Each number is 200 + 40 x the weight over its row's rms, rounded and kept within 0 to 999. Layers, rows and columns count from 0. The size before them is the row's rms in percent of the matrix's.

# layer 3 attention output (transposed), 384x192, rms 0.164, rows 159,191, columns 0-191
097,186,233,186,264,251,218,198,214,178,266,232,156,206,215,138,183,190,235,196,248,198,185,219,243,212,205,275,191,262,257,172,212,261,200,144,216,161,261,246,212,160,264,224,166,125,291,260,217,202,217,182,213,205,190,243,196,175,246,184,175,196,122,170,207,177,193,107,143,133,117,203,204,204,206,189,226,256,139,230,177,191,196,168,131,208,268,192,231,185,188,221,249,195,219,242,228,278,217,172,229,221,162,226,214,188,140,191,104,141,220,232,227,250,181,168,197,172,258,143,267,220,249,216,263,199,240,291,210,194,107,184,197,169,214,234,207,173,228,217,170,203,208,205,170,175,238,203,245,174,276,212,245,168,169,242,253,163,243,110,159,210,200,169,137,258,160,216,198,209,202,210,188,178,166,155,275,170,185,146,220,213,164,308,229,182,226,270,135,204,226,161,155
091,187,138,229,200,150,216,247,190,215,164,185,195,198,224,218,239,255,211,196,245,199,175,160,206,198,215,229,125,197,154,216,197,190,265,278,243,164,233,212,205,205,116,212,130,257,221,167,176,220,187,269,208,233,246,275,207,218,212,261,219,214,179,200,110,233,224,179,272,205,248,241,164,182,190,151,166,188,188,168,177,178,195,203,250,198,216,187,184,203,156,194,167,225,195,126,242,129,121,168,240,170,228,208,233,171,209,161,267,262,214,201,156,213,152,97,218,268,205,130,184,225,228,131,245,277,212,178,172,275,282,242,185,168,231,154,127,271,227,216,175,154,168,206,190,232,199,204,178,150,100,189,211,224,214,201,174,250,172,182,162,216,221,245,224,137,236,183,220,127,163,181,192,162,236,122,109,201,215,235,222,204,199,228,220,311,158,190,249,223,230,245,262
# layer 3 attention query, 384x192, rms 0.156, rows 192-200,224-232,256-264, columns 0-191
076,208,267,178,149,153,176,220,186,255,194,227,207,259,266,143,247,111,198,188,192,166,217,191,213,195,157,201,256,145,257,201,201,135,260,198,277,165,224,170,238,165,157,207,164,229,150,214,218,227,187,212,227,123,202,204,170,199,208,196,244,130,175,231,191,160,275,169,215,229,262,134,161,216,217,141,247,119,141,292,236,202,244,243,172,216,202,227,165,146,155,161,251,239,212,168,190,219,202,146,175,228,211,197,244,277,196,252,229,129,205,157,151,278,254,244,229,257,105,173,179,169,264,162,133,177,171,220,206,263,187,179,223,260,207,210,181,257,198,208,164,220,257,174,251,203,202,213,194,208,219,233,250,219,245,248,262,250,263,190,268,204,251,151,219,198,193,208,290,140,224,158,220,173,161,215,171,175,174,154,211,147,216,192,130,240,162,211,180,178,244,168,221
092,188,202,162,222,248,230,130,274,175,220,181,223,196,174,254,147,283,172,134,185,204,234,221,198,182,245,230,142,182,238,175,170,235,174,226,97,238,158,201,216,205,270,239,176,103,230,152,181,219,287,172,288,175,253,262,223,217,156,273,151,198,170,182,204,279,150,245,170,143,162,220,228,134,163,212,200,186,146,211,161,160,169,179,179,228,243,163,225,276,194,137,136,227,208,198,248,161,206,179,223,192,214,205,169,117,202,191,184,166,168,272,268,174,211,212,162,155,173,250,200,197,150,127,245,250,143,201,214,289,224,181,163,161,229,223,183,148,234,194,154,204,149,227,122,268,259,191,135,208,197,181,203,148,170,177,234,201,219,220,203,213,231,224,203,244,219,169,166,189,196,179,192,203,152,189,256,197,190,202,262,187,201,305,267,227,236,228,192,223,140,204,228
098,165,171,278,130,134,263,179,248,168,182,219,160,226,85,199,154,242,223,238,125,172,202,240,146,162,293,207,262,248,200,150,235,210,234,229,168,263,227,143,227,123,218,223,209,134,206,191,243,232,228,177,175,163,224,248,253,186,204,251,189,272,206,156,219,235,153,252,196,142,165,208,255,144,197,191,206,179,198,157,237,150,200,231,151,227,236,210,188,249,168,225,184,236,208,170,218,121,229,133,214,216,246,116,182,173,219,243,107,201,170,222,211,181,182,205,226,195,235,217,152,260,197,196,224,202,208,163,120,216,185,251,220,211,284,153,156,151,167,226,160,226,145,234,131,151,242,181,175,203,113,256,231,164,169,190,210,196,157,206,193,178,211,167,120,196,266,254,182,249,190,224,216,196,198,138,157,167,202,173,189,237,236,195,171,179,200,246,138,223,198,161,279
099,155,134,202,232,216,220,226,184,227,168,190,167,269,198,248,178,272,241,209,153,161,259,207,232,209,296,160,234,221,167,230,141,243,169,215,223,178,159,175,214,230,243,222,110,246,241,198,226,253,221,163,145,165,178,207,193,124,205,221,202,254,197,186,171,242,117,230,134,235,210,282,231,178,142,137,183,191,210,203,119,171,140,192,230,231,200,187,178,240,164,243,213,184,172,151,161,117,175,217,208,190,217,175,225,208,209,207,246,294,235,276,161,135,216,199,249,220,175,268,116,178,197,197,213,214,130,203,267,199,254,176,237,214,248,127,169,85,188,169,183,207,152,242,197,274,200,200,159,226,203,152,204,116,207,204,257,224,148,211,99,229,168,145,215,156,225,223,188,176,227,188,165,214,167,147,217,181,166,160,152,232,236,251,158,202,216,186,184,221,214,254,191
109,228,175,210,149,227,205,174,267,215,167,237,221,275,157,261,144,179,117,191,211,253,223,231,164,196,243,127,207,233,243,169,218,103,126,134,186,225,174,136,140,170,201,173,153,224,235,153,201,258,216,173,163,269,235,295,164,211,162,184,250,208,191,177,180,201,174,230,183,190,183,190,240,178,197,231,254,187,250,230,215,228,167,240,201,227,230,180,251,186,191,218,183,179,259,196,232,268,224,122,133,215,146,103,110,255,170,166,155,174,182,215,274,182,198,124,148,190,235,198,165,249,194,194,187,243,170,301,240,179,193,171,216,193,176,164,236,176,193,153,165,188,225,158,145,171,245,224,141,199,170,250,123,201,232,128,166,233,151,218,161,241,249,238,180,150,228,182,186,264,164,256,242,243,200,181,233,210,143,258,218,213,205,224,199,156,253,228,237,257,165,186,234
113,235,184,215,209,224,252,257,243,153,138,227,184,221,204,156,160,194,193,183,161,193,182,245,261,140,182,157,123,195,219,199,232,164,145,184,158,169,198,210,138,191,190,215,202,179,229,204,178,147,161,207,230,288,152,227,141,193,264,214,246,235,137,243,189,256,226,78,246,227,247,258,172,163,246,230,171,206,214,152,211,239,191,178,138,183,171,218,197,153,222,119,224,183,258,129,210,223,176,258,195,230,93,194,153,160,200,150,122,232,231,161,207,206,185,233,135,253,142,154,198,184,286,200,139,239,160,193,203,222,161,212,206,258,159,213,186,235,225,248,152,249,245,194,134,257,305,159,169,205,178,160,132,122,153,191,140,161,265,178,164,214,207,243,215,199,192,223,192,170,199,225,133,226,174,233,240,185,209,156,237,187,141,227,225,237,171,201,222,220,183,217,136
116,220,283,287,278,145,198,263,130,202,228,192,266,100,266,201,235,227,261,205,208,219,221,155,236,250,242,259,235,179,183,165,217,190,129,134,219,216,165,217,203,172,182,171,141,218,207,186,238,180,212,224,229,122,202,185,310,235,142,133,195,190,216,195,189,137,172,170,263,276,269,226,135,261,224,171,192,143,214,225,266,224,234,232,195,176,186,261,192,229,184,115,207,147,195,130,140,223,190,187,171,172,115,198,192,202,175,172,175,166,249,192,160,235,243,188,179,188,216,236,196,130,213,188,178,172,176,180,140,236,273,226,185,254,146,230,168,235,151,219,183,175,208,202,218,146,218,207,192,123,219,212,182,246,169,149,235,254,242,177,233,142,190,163,186,215,248,170,202,190,216,165,208,272,168,193,110,268,228,202,231,160,157,178,198,230,223,184,224,243,180,209,152
122,201,117,246,188,211,178,201,273,185,176,216,177,111,254,210,187,116,204,186,207,179,287,125,222,299,195,217,208,206,228,155,197,223,194,211,197,198,132,164,240,236,139,219,171,230,205,216,208,226,214,185,159,286,154,198,173,104,213,174,250,218,174,244,276,180,185,236,234,218,210,236,243,202,187,132,260,146,233,130,216,244,184,164,197,232,192,173,232,210,176,210,130,270,209,182,193,134,193,171,171,257,161,204,181,248,168,253,180,221,251,186,196,253,268,215,172,147,240,145,186,193,260,180,192,166,263,234,224,148,119,183,218,256,246,230,173,183,157,181,200,237,171,232,194,162,211,187,214,225,291,188,217,200,199,227,183,222,202,122,160,208,233,203,228,131,254,194,225,214,111,240,202,216,260,200,154,148,184,209,180,151,146,201,303,216,144,269,240,199,261,245,236
090,157,233,167,237,208,191,160,242,171,198,198,193,153,232,224,250,231,263,208,192,210,157,241,206,192,195,117,221,163,159,244,195,225,202,224,138,181,208,195,272,198,226,248,140,191,232,211,177,186,146,164,144,195,190,137,169,160,205,141,144,256,177,174,211,197,138,232,264,138,165,193,152,134,189,211,222,250,146,203,167,216,244,180,248,225,172,174,143,190,206,207,154,269,97,123,201,185,212,243,233,194,166,288,156,156,145,178,186,208,147,206,180,165,147,211,247,173,253,164,176,235,170,165,111,256,260,231,154,277,162,211,127,199,211,223,174,202,205,221,216,217,130,193,220,138,187,242,204,240,188,165,162,273,139,142,140,147,189,194,185,153,164,202,233,205,169,261,212,194,201,137,267,115,276,268,240,105,237,197,169,177,168,224,200,158,215,193,189,187,266,218,196
075,170,217,185,241,164,204,175,242,186,178,190,127,228,232,244,228,239,210,152,238,284,243,221,198,156,180,196,145,145,261,214,243,178,190,254,155,218,150,204,244,209,146,194,228,177,241,195,233,260,272,306,186,173,241,232,182,261,141,211,220,184,246,214,203,180,164,238,226,284,128,158,232,190,178,166,213,175,143,258,220,178,273,214,173,196,192,233,256,222,222,165,182,117,223,260,194,260,166,204,242,233,188,163,210,255,205,244,147,288,125,145,166,147,203,189,220,136,198,252,162,204,239,164,233,175,262,140,159,174,194,184,161,220,189,130,238,213,236,265,142,180,234,154,177,217,236,201,208,212,187,156,209,136,211,258,143,119,161,176,272,145,188,178,261,158,194,190,202,175,235,204,210,266,217,202,183,210,174,244,188,137,280,153,203,201,215,198,290,240,212,236,243
082,229,145,229,216,148,182,204,189,184,223,172,311,120,217,182,182,265,198,194,144,90,183,208,221,220,192,209,219,232,145,167,207,221,188,235,158,230,205,219,194,231,240,241,273,153,257,193,190,180,186,162,225,209,167,171,227,173,231,224,255,182,226,152,124,165,133,165,235,222,208,215,149,230,266,264,175,170,192,192,158,234,210,247,243,210,208,212,128,184,182,151,164,213,230,173,206,183,181,211,185,272,159,274,229,187,162,182,203,245,115,195,206,178,262,228,216,134,291,174,173,265,146,214,169,186,166,244,199,288,235,198,265,154,163,225,150,222,203,175,203,238,187,179,178,157,175,220,221,217,210,240,246,175,235,181,237,243,192,276,222,263,242,222,240,179,190,244,148,233,186,240,253,172,121,138,265,241,202,188,240,177,106,238,114,170,113,215,159,206,148,161,162
077,180,200,169,261,176,165,175,269,203,207,271,248,201,124,169,221,229,233,235,183,183,182,197,223,170,199,206,174,260,145,194,220,193,202,160,154,197,248,265,182,180,220,258,229,110,188,183,185,214,190,169,272,178,196,222,123,252,266,197,194,248,203,105,208,201,221,99,202,218,153,338,214,109,255,231,173,178,166,226,158,217,242,194,172,216,214,222,182,190,181,232,251,246,277,189,181,273,221,155,253,201,173,225,200,217,277,223,238,191,186,200,233,219,164,144,225,191,240,147,213,231,247,139,241,166,193,190,169,287,179,135,165,203,195,206,186,219,139,204,242,241,196,123,213,218,226,238,204,176,260,144,235,194,223,189,215,93,197,171,219,199,230,235,213,191,178,236,239,252,219,207,177,171,212,240,270,252,256,197,207,122,151,136,216,147,161,209,115,255,208,199,210
080,176,206,206,179,173,205,211,218,141,198,201,181,147,202,205,217,272,204,218,230,183,191,222,191,156,114,242,214,175,146,170,171,217,210,183,101,221,195,243,186,229,239,233,216,185,187,264,106,148,229,159,235,265,170,223,166,209,181,199,210,260,182,204,146,222,236,205,138,191,154,194,201,199,213,172,224,182,229,195,183,237,209,182,253,152,166,183,147,199,184,226,266,177,188,260,252,230,175,209,156,193,155,236,213,236,219,304,168,179,231,126,204,155,231,245,147,262,155,251,213,219,190,129,229,254,239,175,183,234,187,204,158,162,229,178,229,257,252,148,212,229,293,142,214,204,148,269,210,228,197,191,236,204,242,223,188,108,296,219,235,191,306,221,173,173,137,227,214,220,185,184,261,242,215,220,256,234,269,178,164,205,137,286,151,200,126,149,145,203,236,198,97
097,179,277,162,272,115,262,124,161,184,210,207,262,189,333,132,293,203,275,178,125,206,146,195,205,242,253,188,185,210,158,199,143,178,233,204,191,189,242,158,206,219,203,150,206,112,140,235,183,249,259,256,166,188,181,160,245,209,226,214,197,260,241,218,183,231,207,166,195,267,231,208,145,178,219,215,173,206,176,186,173,204,214,150,228,225,196,206,138,210,212,224,183,182,164,244,171,228,170,195,153,207,210,147,203,181,163,171,256,189,142,245,212,164,231,201,136,199,208,216,185,214,154,202,139,149,139,230,174,207,319,199,195,251,172,216,227,241,141,136,232,230,186,143,200,290,181,251,242,198,182,136,166,170,201,128,219,149,206,129,171,202,267,201,151,219,217,240,168,188,181,190,238,146,146,191,203,176,224,230,167,263,152,230,235,206,239,180,128,209,171,206,152
091,247,175,191,223,214,184,292,277,147,177,214,172,145,295,130,251,219,208,227,201,221,259,241,240,172,157,225,229,238,255,251,245,206,306,230,161,220,182,239,264,190,220,195,185,192,208,141,201,170,169,203,221,268,197,192,128,152,146,225,193,163,210,190,167,200,143,183,203,188,225,135,204,201,147,185,229,231,254,110,156,132,208,219,249,146,216,207,192,140,213,242,194,225,159,181,248,196,159,203,228,142,237,285,203,170,146,182,170,188,177,141,229,152,186,266,222,194,252,262,163,209,70,220,160,225,229,188,135,232,177,196,215,194,245,270,169,177,251,174,220,231,216,208,180,228,185,112,170,213,157,227,196,231,239,222,206,160,215,168,250,214,167,148,142,199,190,230,205,151,204,229,213,258,175,239,261,160,143,228,184,132,119,226,188,254,162,194,163,148,220,180,159
092,210,192,149,154,190,154,254,191,96,203,227,203,213,161,94,218,163,166,141,195,204,202,259,144,147,249,191,196,198,277,241,126,163,158,215,176,270,182,172,306,208,205,129,157,202,108,222,211,254,205,174,195,183,202,185,229,197,228,181,226,211,131,223,210,223,175,284,195,164,156,198,158,190,156,167,196,193,179,225,189,210,231,199,175,216,253,206,256,156,123,252,211,133,231,138,179,227,199,179,279,157,262,188,208,219,187,218,184,154,229,232,175,203,162,201,215,186,202,159,197,160,207,234,142,255,171,184,161,145,282,302,238,248,183,214,194,145,255,202,169,243,141,220,192,167,278,183,244,174,146,177,198,195,238,255,177,176,207,207,219,187,174,196,152,132,223,177,203,188,216,218,80,169,173,223,211,131,116,123,197,203,244,238,236,178,142,180,209,212,185,174,187
095,211,158,200,165,176,230,179,235,275,193,220,216,236,211,165,97,192,152,144,212,188,232,208,243,261,142,205,174,169,129,193,219,199,210,272,152,192,248,177,221,195,185,187,146,132,251,205,198,234,159,222,268,248,205,118,271,123,182,206,108,171,207,203,214,218,168,181,261,176,249,242,207,125,305,124,235,238,137,133,217,162,230,184,189,109,248,234,230,220,152,229,184,205,187,206,212,128,220,129,200,172,195,245,205,210,178,189,191,255,278,192,183,180,258,167,191,252,203,209,189,149,207,249,146,259,195,227,93,238,165,200,218,206,177,145,172,189,160,177,268,194,172,172,153,238,192,191,225,159,164,149,126,221,232,191,217,255,207,168,162,214,248,205,225,150,186,147,203,284,195,240,181,164,192,205,210,278,183,250,218,159,205,131,182,150,224,223,193,176,161,207,175
088,188,203,205,180,162,251,182,150,192,222,199,149,178,187,204,240,137,133,135,229,208,222,200,183,159,153,195,218,167,261,254,153,191,197,161,121,219,222,218,175,235,234,257,218,185,169,202,197,166,261,206,261,156,99,145,240,174,285,180,232,217,164,239,158,175,237,116,239,217,246,234,280,164,156,239,234,158,206,122,239,198,262,278,211,106,135,146,165,186,167,226,213,206,155,193,156,240,225,236,203,131,234,248,225,199,244,288,171,179,218,196,207,175,151,233,246,235,143,197,221,251,180,189,90,176,226,202,158,215,183,205,171,124,192,165,230,192,189,155,272,255,250,153,236,245,220,278,237,208,192,193,210,215,226,205,170,230,177,191,118,201,203,290,199,207,237,229,236,214,230,256,272,201,185,171,225,188,216,187,142,254,173,222,171,174,153,191,151,174,166,156,172
105,261,256,200,209,220,190,282,220,183,189,177,165,171,140,199,270,129,230,185,126,221,155,162,225,216,270,160,238,262,193,157,215,148,208,273,173,157,218,150,126,192,216,161,208,249,215,243,209,255,172,243,251,233,206,190,210,139,210,235,170,192,170,221,196,218,270,147,248,229,265,170,237,139,169,199,154,208,256,184,157,263,263,195,211,191,233,156,148,245,170,157,181,238,245,156,192,181,212,157,159,235,205,200,209,169,247,212,207,116,243,200,193,192,233,155,228,248,155,113,182,188,259,236,141,254,206,219,211,217,161,184,213,290,261,202,206,231,255,225,188,220,218,125,213,209,293,192,256,216,217,220,185,187,274,169,220,218,203,162,205,201,196,148,244,173,272,226,167,179,184,118,178,120,196,154,232,155,163,276,263,245,161,170,184,281,220,211,218,257,183,214,247
107,173,210,153,213,146,247,197,183,234,121,227,257,209,226,192,161,228,64,167,204,275,215,267,229,195,180,226,188,225,204,180,158,163,172,177,140,224,291,246,185,177,179,224,172,199,218,195,283,143,195,162,198,212,203,221,152,203,160,160,275,193,210,256,202,126,169,224,123,151,146,163,193,198,222,183,237,232,115,243,239,70,200,264,291,218,180,176,129,202,216,173,184,203,222,198,192,207,241,198,170,195,154,196,165,184,202,167,212,162,239,231,195,193,200,246,273,189,229,186,192,213,242,176,222,203,174,233,213,103,186,219,199,205,233,204,120,163,153,203,169,108,217,222,193,183,248,182,147,183,199,195,156,191,220,237,157,178,152,261,181,194,230,211,153,186,134,270,185,140,149,209,135,252,204,238,85,164,218,184,214,151,160,138,192,217,192,247,185,196,188,188,255
106,150,248,161,198,177,219,246,215,124,177,235,211,200,209,133,133,181,179,195,182,183,133,199,213,178,239,244,202,163,259,223,196,179,197,200,136,177,206,177,224,156,214,246,219,210,207,226,219,285,145,240,170,210,297,238,168,151,174,189,258,162,185,164,222,251,184,241,252,153,175,192,188,193,286,182,184,116,255,184,254,192,250,154,198,222,229,148,188,257,198,237,267,223,183,202,192,166,222,217,207,157,175,239,181,197,87,232,187,181,146,206,180,187,217,210,161,234,230,86,243,111,268,129,134,138,182,194,208,188,147,129,157,103,180,121,148,213,208,157,152,150,225,229,137,220,113,182,166,227,176,179,146,179,208,225,146,177,172,199,197,199,209,226,184,177,154,202,212,248,257,263,194,212,204,234,136,159,221,216,232,234,223,169,209,228,191,248,177,147,145,261,175
103,206,215,237,163,253,224,181,218,225,246,251,202,155,135,159,259,264,168,198,188,183,204,199,207,130,183,244,177,101,177,193,196,205,196,247,219,232,220,288,223,219,198,186,150,173,181,171,240,133,185,253,219,210,89,208,168,220,182,252,192,129,192,179,183,160,248,168,181,176,167,141,127,230,187,220,246,263,148,222,198,179,147,229,194,288,174,136,183,173,124,203,217,141,160,177,165,202,201,229,182,142,174,212,209,247,200,172,212,230,166,241,208,178,176,245,228,200,209,234,273,200,244,210,283,200,126,201,174,242,238,165,206,180,220,198,179,122,125,237,305,202,146,167,100,245,212,195,163,169,189,225,217,261,167,111,250,206,158,192,143,178,201,294,213,205,141,188,242,276,219,208,188,196,167,195,170,221,173,204,216,108,258,222,229,192,185,166,209,200,196,169,131
116,139,198,230,203,162,250,197,139,170,129,261,170,226,146,250,174,228,209,187,235,196,235,249,234,238,189,206,204,157,240,226,155,208,239,150,183,192,253,267,222,236,223,251,209,111,199,136,209,146,222,243,154,174,172,190,100,200,146,242,214,235,178,136,207,214,191,227,141,195,129,155,201,213,223,201,214,243,217,208,253,186,200,148,179,211,139,172,146,274,159,115,255,179,191,229,223,147,271,178,212,288,197,206,197,174,175,141,181,222,233,144,128,236,179,254,182,129,199,181,128,189,200,234,215,112,186,215,150,239,207,188,171,146,204,174,188,160,185,182,203,209,255,223,127,214,132,219,133,246,135,261,243,136,179,177,180,185,151,194,230,172,167,181,209,194,229,188,195,196,166,196,268,221,176,91,211,124,223,151,145,128,236,154,221,237,180,212,210,165,191,159,240
117,212,123,238,119,221,206,250,254,208,212,206,126,199,326,173,315,251,191,142,229,213,264,261,162,198,215,209,196,215,195,202,119,258,211,231,222,229,182,141,195,178,159,144,178,224,214,174,165,164,198,175,224,213,167,229,221,213,197,156,178,194,235,207,121,91,207,155,235,140,238,179,187,288,112,206,277,203,194,203,152,167,259,212,182,185,196,118,243,174,201,211,278,213,206,216,171,150,198,229,228,212,244,126,179,209,198,238,216,191,268,219,172,254,192,215,187,220,224,192,120,211,277,158,125,222,190,122,240,122,198,170,244,216,196,221,222,133,190,182,232,106,207,189,178,163,174,188,232,204,183,229,190,167,195,221,197,276,251,164,174,260,203,168,233,135,163,227,231,222,133,173,235,189,218,197,187,234,215,200,244,190,239,179,186,269,222,209,224,163,213,196,223
106,242,171,233,203,214,186,223,169,181,224,220,235,195,241,173,159,237,165,270,184,224,127,130,182,246,282,144,219,240,146,209,198,217,265,199,174,219,272,231,175,245,158,207,205,262,226,218,243,170,177,170,241,161,247,189,189,180,227,194,234,117,185,210,284,184,229,250,180,207,175,260,210,214,268,210,163,179,238,236,214,238,210,232,159,183,178,256,283,216,188,244,191,300,279,166,170,227,155,214,210,298,193,254,213,197,199,107,141,204,262,228,241,223,186,190,284,187,235,239,155,119,200,202,173,209,174,203,175,162,168,110,215,111,144,214,268,173,182,226,202,176,218,167,162,177,197,210,260,219,191,223,210,195,222,207,216,158,243,232,252,206,136,173,159,162,194,167,216,117,208,210,219,101,131,228,239,229,183,205,237,163,266,214,181,153,215,208,241,116,248,192,198
108,191,215,152,264,175,216,173,188,263,188,174,221,172,231,168,228,170,220,186,118,186,198,161,242,213,99,144,198,251,189,187,284,151,206,246,208,184,179,239,164,168,211,216,139,174,248,228,290,218,129,247,140,180,150,214,212,251,244,162,215,195,187,188,165,174,168,200,151,194,143,161,181,181,212,275,196,195,238,331,196,173,182,167,239,201,188,118,212,193,151,195,293,135,121,138,198,203,172,207,218,253,268,126,269,244,248,129,188,139,135,206,222,175,200,226,177,191,238,164,233,192,251,296,150,218,233,191,181,198,204,265,211,221,223,222,155,219,186,170,220,201,172,179,187,211,176,193,197,146,177,223,123,217,173,229,182,182,224,284,230,294,187,186,152,233,165,184,178,183,176,208,124,252,170,197,217,145,245,199,98,195,227,184,242,195,231,212,182,215,171,212,212
116,233,129,233,204,190,234,149,159,166,184,224,245,217,217,195,193,203,253,196,204,275,197,210,190,166,233,146,217,169,188,196,159,244,148,233,213,202,217,220,208,180,189,188,208,133,202,178,225,226,153,281,230,138,234,166,116,207,239,217,166,327,213,190,205,150,219,206,202,219,129,135,207,199,232,212,184,228,198,168,240,159,209,183,243,199,259,137,224,267,193,217,186,186,186,285,171,134,216,136,146,183,177,290,181,221,134,257,251,253,192,244,196,224,176,194,238,111,171,187,183,206,250,163,272,237,199,190,189,250,202,156,124,148,135,177,177,186,168,119,210,218,111,174,148,196,180,267,205,210,186,148,258,232,208,212,228,145,173,130,200,196,181,261,187,218,190,230,241,217,114,186,228,233,233,101,182,167,195,133,271,204,235,185,173,183,203,229,161,188,119,261,163
# layer 3 attention key, 128x192, rms 0.15, rows 64-71, columns 0-191
068,198,186,188,188,142,202,168,218,155,196,270,173,202,242,206,151,233,190,225,253,137,242,216,179,177,201,216,227,167,186,177,212,223,123,168,229,248,209,188,204,208,214,201,150,185,173,154,145,182,209,230,176,213,155,273,148,254,194,289,227,216,268,212,95,164,221,261,204,209,206,280,196,215,190,198,266,234,185,153,143,204,135,202,137,274,257,152,162,211,225,220,243,242,183,230,181,169,216,242,131,191,133,163,147,272,159,206,144,204,199,202,228,216,190,184,210,278,216,184,179,217,180,138,244,191,243,190,220,255,214,145,176,188,227,190,226,196,176,130,272,189,128,200,202,218,246,162,133,183,243,216,236,235,201,107,237,153,231,220,201,215,261,244,167,208,200,229,250,192,147,184,123,168,191,176,155,218,298,152,225,178,261,253,261,176,124,239,94,155,235,162,202
085,213,205,257,249,214,201,266,211,161,196,166,223,163,196,183,227,255,195,200,237,172,217,255,185,209,254,200,229,174,190,281,203,223,240,199,206,178,137,187,173,251,183,266,154,195,153,187,139,279,230,207,153,156,241,189,258,243,261,222,282,198,149,272,188,222,123,146,206,165,264,216,195,208,246,213,165,171,198,219,189,278,229,169,162,193,204,250,126,194,176,200,206,182,144,178,116,258,157,233,227,124,202,180,217,242,200,151,199,290,205,199,272,204,292,184,153,192,244,241,292,202,145,161,269,212,160,203,217,201,188,222,166,198,192,168,197,206,181,222,142,210,256,203,158,224,248,172,237,184,186,197,174,238,236,180,147,229,165,210,118,179,278,229,202,170,232,233,201,162,218,242,110,169,113,134,163,228,133,195,188,235,242,162,313,199,224,220,162,170,167,213,209
083,142,154,218,209,180,180,188,167,178,240,149,235,220,173,162,233,207,178,228,214,153,236,120,220,129,276,222,123,168,169,253,203,241,221,149,201,174,150,236,210,167,162,230,152,149,182,89,193,102,135,208,159,151,189,211,180,178,237,226,184,184,145,189,167,181,206,193,213,186,226,209,207,186,196,192,145,251,288,163,221,259,193,228,215,212,280,216,201,160,220,214,200,135,196,194,199,266,153,217,220,142,155,217,206,223,235,151,155,149,205,290,304,233,206,177,233,260,196,142,211,217,210,153,157,213,258,238,178,240,261,211,238,238,186,121,246,187,148,200,204,241,255,140,216,237,283,254,204,243,155,241,174,292,233,172,173,226,233,245,211,188,252,276,192,308,208,198,192,174,215,164,204,242,192,207,207,187,191,148,230,185,260,163,200,267,180,210,211,235,163,237,180
093,142,161,200,265,263,254,180,197,187,315,147,157,159,195,137,191,183,196,212,162,184,237,204,228,135,135,255,225,171,208,276,183,157,285,160,139,181,246,216,232,190,194,208,218,191,338,200,186,200,232,150,217,272,257,160,216,179,254,181,166,182,259,200,217,150,205,148,220,159,243,225,199,174,199,231,210,162,259,293,163,168,274,161,220,202,110,179,166,177,231,235,181,213,224,105,182,239,217,256,285,212,214,166,143,205,205,221,174,219,236,185,184,281,234,236,178,198,190,147,223,214,159,222,190,276,221,162,229,291,166,231,246,166,176,228,198,186,168,148,194,171,165,235,239,178,195,256,234,240,263,189,170,166,180,260,189,178,266,192,283,182,181,233,246,214,198,194,233,194,213,213,229,241,263,221,177,197,183,212,281,189,172,234,205,186,148,230,208,227,237,206,181
095,214,188,252,192,230,118,199,132,203,220,250,279,197,261,270,281,190,251,146,239,198,294,156,211,216,270,214,212,198,146,212,131,222,189,218,218,155,179,174,217,209,236,191,177,257,148,240,171,236,238,167,192,225,181,182,215,149,240,215,263,143,191,187,172,177,177,157,182,275,183,233,223,254,185,223,143,229,150,193,232,204,193,230,257,162,206,187,217,250,160,203,205,134,173,198,129,117,175,215,131,187,201,223,218,170,219,212,225,257,157,237,285,146,280,167,213,173,162,231,195,130,148,277,159,272,245,111,135,201,162,206,189,208,188,222,155,155,142,173,200,193,190,151,246,243,210,207,207,169,196,270,263,218,222,196,210,231,184,183,259,179,188,228,282,209,174,235,109,156,204,229,118,197,209,232,184,245,206,192,204,225,194,231,227,188,212,253,169,156,106,177,235
105,268,216,222,281,203,264,226,174,154,268,214,213,182,81,186,199,237,171,257,180,151,175,192,198,156,225,180,182,193,131,208,220,236,144,220,194,160,240,200,119,172,207,221,230,192,226,155,150,192,175,197,146,166,214,98,224,260,234,189,233,210,131,276,157,242,201,196,213,182,227,215,209,206,225,203,163,179,86,175,162,221,222,227,188,225,239,213,119,307,206,171,195,239,154,119,163,220,209,178,211,120,216,182,178,143,136,159,244,138,200,182,186,182,116,194,255,213,183,197,205,226,139,212,223,197,202,165,259,181,224,170,162,204,160,234,138,119,277,245,191,214,210,171,160,215,132,182,203,191,256,237,225,201,226,213,210,149,200,228,204,234,187,201,210,149,185,140,196,201,233,201,157,96,196,139,190,170,171,194,93,175,169,170,148,188,173,188,242,202,201,236,266
098,271,143,140,132,211,219,202,194,192,223,233,235,211,175,247,206,195,146,263,169,159,247,168,161,190,194,191,224,206,289,140,204,254,217,172,221,236,240,163,238,207,234,178,217,218,264,206,159,136,235,231,256,217,116,204,142,204,197,80,208,213,158,184,141,237,183,192,275,231,173,206,313,166,158,180,132,193,225,206,208,242,144,154,230,192,231,172,225,236,222,187,201,201,222,144,208,199,164,153,186,153,156,221,197,218,262,251,144,142,252,160,143,225,211,161,204,205,228,224,235,268,211,228,164,242,238,208,152,245,246,196,133,252,260,166,230,235,201,141,183,185,223,189,218,194,224,214,216,164,133,235,178,126,231,209,206,216,213,219,226,161,237,165,267,226,320,243,229,205,214,201,211,170,173,182,226,246,138,228,271,202,182,202,208,272,110,181,232,245,283,203,165
109,199,148,208,166,147,147,198,175,274,181,268,178,157,215,166,242,188,183,185,225,118,330,270,205,232,175,219,246,146,226,239,190,184,217,173,163,209,95,154,187,234,203,166,255,211,172,172,206,128,137,157,246,222,190,337,197,177,173,234,137,203,215,219,201,175,164,231,186,208,202,126,213,237,186,147,198,229,174,128,233,205,163,188,188,263,237,228,143,210,230,233,184,159,204,167,197,242,221,191,172,128,138,156,168,286,170,170,190,203,227,183,151,212,186,237,190,242,209,209,214,197,178,201,178,234,174,256,216,202,155,103,153,156,197,195,247,170,232,193,183,209,246,221,149,228,193,179,125,193,183,162,234,238,219,230,196,177,157,219,231,234,219,224,268,181,196,201,192,182,183,253,186,149,189,288,128,151,183,150,269,136,191,176,132,202,258,238,213,183,106,201,147